Part of a small language model's weights: learned positions.
Each number is 128 + 32 x the weight over its row's rms, rounded and kept within 0 to 255. Layers, rows and columns count from 0. Numbers have three digits each. The size before them is the row's rms in percent of the matrix's.

# up: layer 5 MLP up, 512x128, rms 0.0804, rows 14-24, columns 0-127
# down: layer 5 MLP down (transposed), 512x128, rms 0.0808, rows 14-23, columns 0-127
up14 096:152145173110147102132119075161165118140116100110113125144088099114092143143102121110102137151122070147121102146116065144056049110153103207109086091141068137142092102177181179072173152181133120089113099100170126108124128104196135176177166148075159172167158149096131165107150136083146119114106151137124153086096135150127126118135126137157093101129100120093131145068205141077097167103151
down14 104:135108085156149128130095159093109125145114143174112135140167114085060147097169168111160142111184156112117179111111167095161139111109094157146118103158091148125109111084104115122113195105120146134179146145083042151159120157119138132123097153144123113197084150120111064127092133136102148102119074180154154098175064073153141145081216162083150122131128134126119031127077119157102145098135
up15 106:120096203134139099119092126159157123106164094085172079136087171075214126154130101145141131090157134060145108141162119168126096091124148094186109185065101130116186089122125139142150136130132112172139162140128121124137178114120189129116178080179071181141103151138152107156175107131132184185134096170108114178096123139122106179130128177086098123144130076117130150137173110197120134107128
down15 097:118126122103084125089097104147162126121169160104165107111117118102100118156126114176080118113107188091134158158069171179134077015134155120129138156125110079193112097146130143163137177123095069122137144093107104091129129095127156119068107126146095148111150137158090115105124099140121158131080115110136145179081131096111086103103157141078076061055174109119077162127185087149128175158160
up16 057:095067119138092116150110130106111204131117124124113139111152134133108143139182160037148120159133144031116106075145108050103068087081091149098195125078143136176135082142125106090168122150057151047117177144122124127131124131166112161149146124126133144144110184102112137134113148127123098142148151130067092138168149195127120096119081155110140102121121139182142139149077146092114148075129
down16 062:089148100148115113080143135110111081115131107108129138124081098116123132068047104116092123078093104161097099126128107108096125129134107119129090118117096081095086081079104131122081101103145105141125075111070108091083103079123077068078104118122118097088167072171129117104100056122097110072084111074135150090104125069076137139111120098141090092104099130067110075121071115108078085132102
up17 109:142073118140064124142114148112111096166122157151142154138178172116124164149178141151097151120107078130105113078134161161143131159078163131124082145141105153082117197119170129070168124175108134138107101145156122172187178147139104162202121129173116173166147158132167137209135115129076139116093133100126109150079118153132080173189086122121127084152117169174183106141137160175198166127098
down17 108:157049114076166132150159196124144087096101205160180142131132130142117194185133115192111159113124160130129106077035173107043156100139125113152110120085147116116178109139151121121123103139127113091053161115147103114148142121118134102123157157158156165101124116129138158073122122167117133122080074135152125140158179134139113133099121122109119145093154154107152018152124128128154108077124
up18 109:123168178160174089129191103114160144120114060141190122122132125111075068161083134101095131141124153127145141162165106123121097167135095156188097108126101121118145115094077129129085133182102125095157216112189102135127116162123101165110127108066139168171133103120163135158119127105123105153173169124159155084080105082207136077140162137174152113136111112103173154155189126175158116072147
down18 101:114110088128187066144130103110087162113102102164141132105187127160127086200094098107141160155112155110123096031145137089088165132157131126149099138145108189120127077118157156152133184098149124111151149114134104118093092194122134098061087096178126186095131161133086073091126144150174158092103126094115086141102140092125155130084133127170153168148146138107135136168179131095078118046138
up19 109:125167159139146097082180132099125086126116076169112103149156127122182068139152170132137155159147135119134127137112119062121193162101147105210106149136158093115179099047101169155118084091209106170125140126135089175119097138086151125141076099108057097138137054151108089104132147137141088132147129141094119139115158077191128122100133152114163157167102107153136119147191098149135169150165
down19 096:106150157079136145140100137167133103114098091109193108150101136113053130182111093162159116170083103036110198137129126169139109079147123109167157134160153141175125107157135165122134083117120136143146140131125160141149115132122142128143137048078158095092160087102164197167175113176091074136127117139086111079086157124151089109181164080186147108151138169184082121141136159098139114096137
up20 102:080121043141096139145151078087123158125141067145114179102152093195109126149142122127169169148122085116056230137157136120106113126178078166110108100148097124179153159088099123089161122073113114090152134120129113162126163136122086150124111142093129125149204152084120163180144102191121146141122165121096146113096160077101127116113117168099094102128123164123111146168170180093190131139101
down20 114:110117192075140132113089136123200154114116196138167172098125165157083181135174121150134107131133156155101140111151124118098112088133125077185128175210196117109109118153122192109072144130123146151130143135176146080158135132132135170160093145127088089141108117112147118141128115076132136124180077140154155137105127162052156148148138115209097115074122140118165102138026110127093147140141
up21 104:176146118147081128100169093153087096174071143098157131184106148123123048177121123142115186142178156114106143127144136067126097189123138118139135179085104123152110091161049108128151126078145177125141076186097129116083100136119118103101176073184120141113133110151131127157123093133112184155143153164156118090129132182158135131158133097093097176185098155083154097117155192115172102127087
down21 095:079118197104153110115111086128147198084173161094125126109086157172137183096103103117152129144114111182148225112127168144098142137089142082175125108144125125151131138194123168120070135129069123089166188109054082148170156187118140111130137098053150151107158074080100130126135114110087127137131086095134099140110079074138146113147118131112140107112163152146114121158151173113121099175153
up22 104:182181120124185105132128188143200155169115143063135064128148118138162135145119118113158144123145092151187164098160186171140119165129095126143135090089131169078122190154119137078109125076215141155127155144134120050132115126157080149117127134110118163140084163102132137151115116189170155164114137111143100110040137137148060145175134104155176160106125133136120135176153120071123114125116
down22 106:144110168119213091107114151134161165109075144084062074107083132096135198111116088142118083125127168119161123117067087100127125150183110200164116102130131123169102179137174162120100078064162096105133187144125119127059062128099128134134138182158094135138156157093127122087102138117151097122105165102119115122103091135154119149141098132206129130144110162170111082104116121082126071132097
up23 112:117083143138142141163099108112174114135149123147161130175143143115175155131244086137149101133122116118098180107188160209065139125140072083130119145133127086110143118151127130100130099155131098160116139148127087092215171135116120066187117140149080136135131149141078150164145130149104103140177131138142122127170076167131099172123151182169179151165118065161135120069164099159136156115169
down23 110:125141127132107072126167150139123124111170113146147136113134109169182114140146113139142138145192154106140148111143158188088127172122124204158153066132095083119158109094098057110101176162135124119117121114119151079099138099157101129085111144133088111099131068173152134112159190163153092135105118168129124093158134059153081090135078134082148225177148077112179087106086071161132130078115
up24 104:113095142083189170190184091140108138064097037135088117144154149140086124141123135102129143136163126084171159156103146122161136096124072144129117129164161214140107147138139103138121132115115074104134080137082152129134185115173133060133118098098116115134120148155122123232165159116171170081172113098133110079105154117119095089097152072116102123154128096160136176120106137104133100158183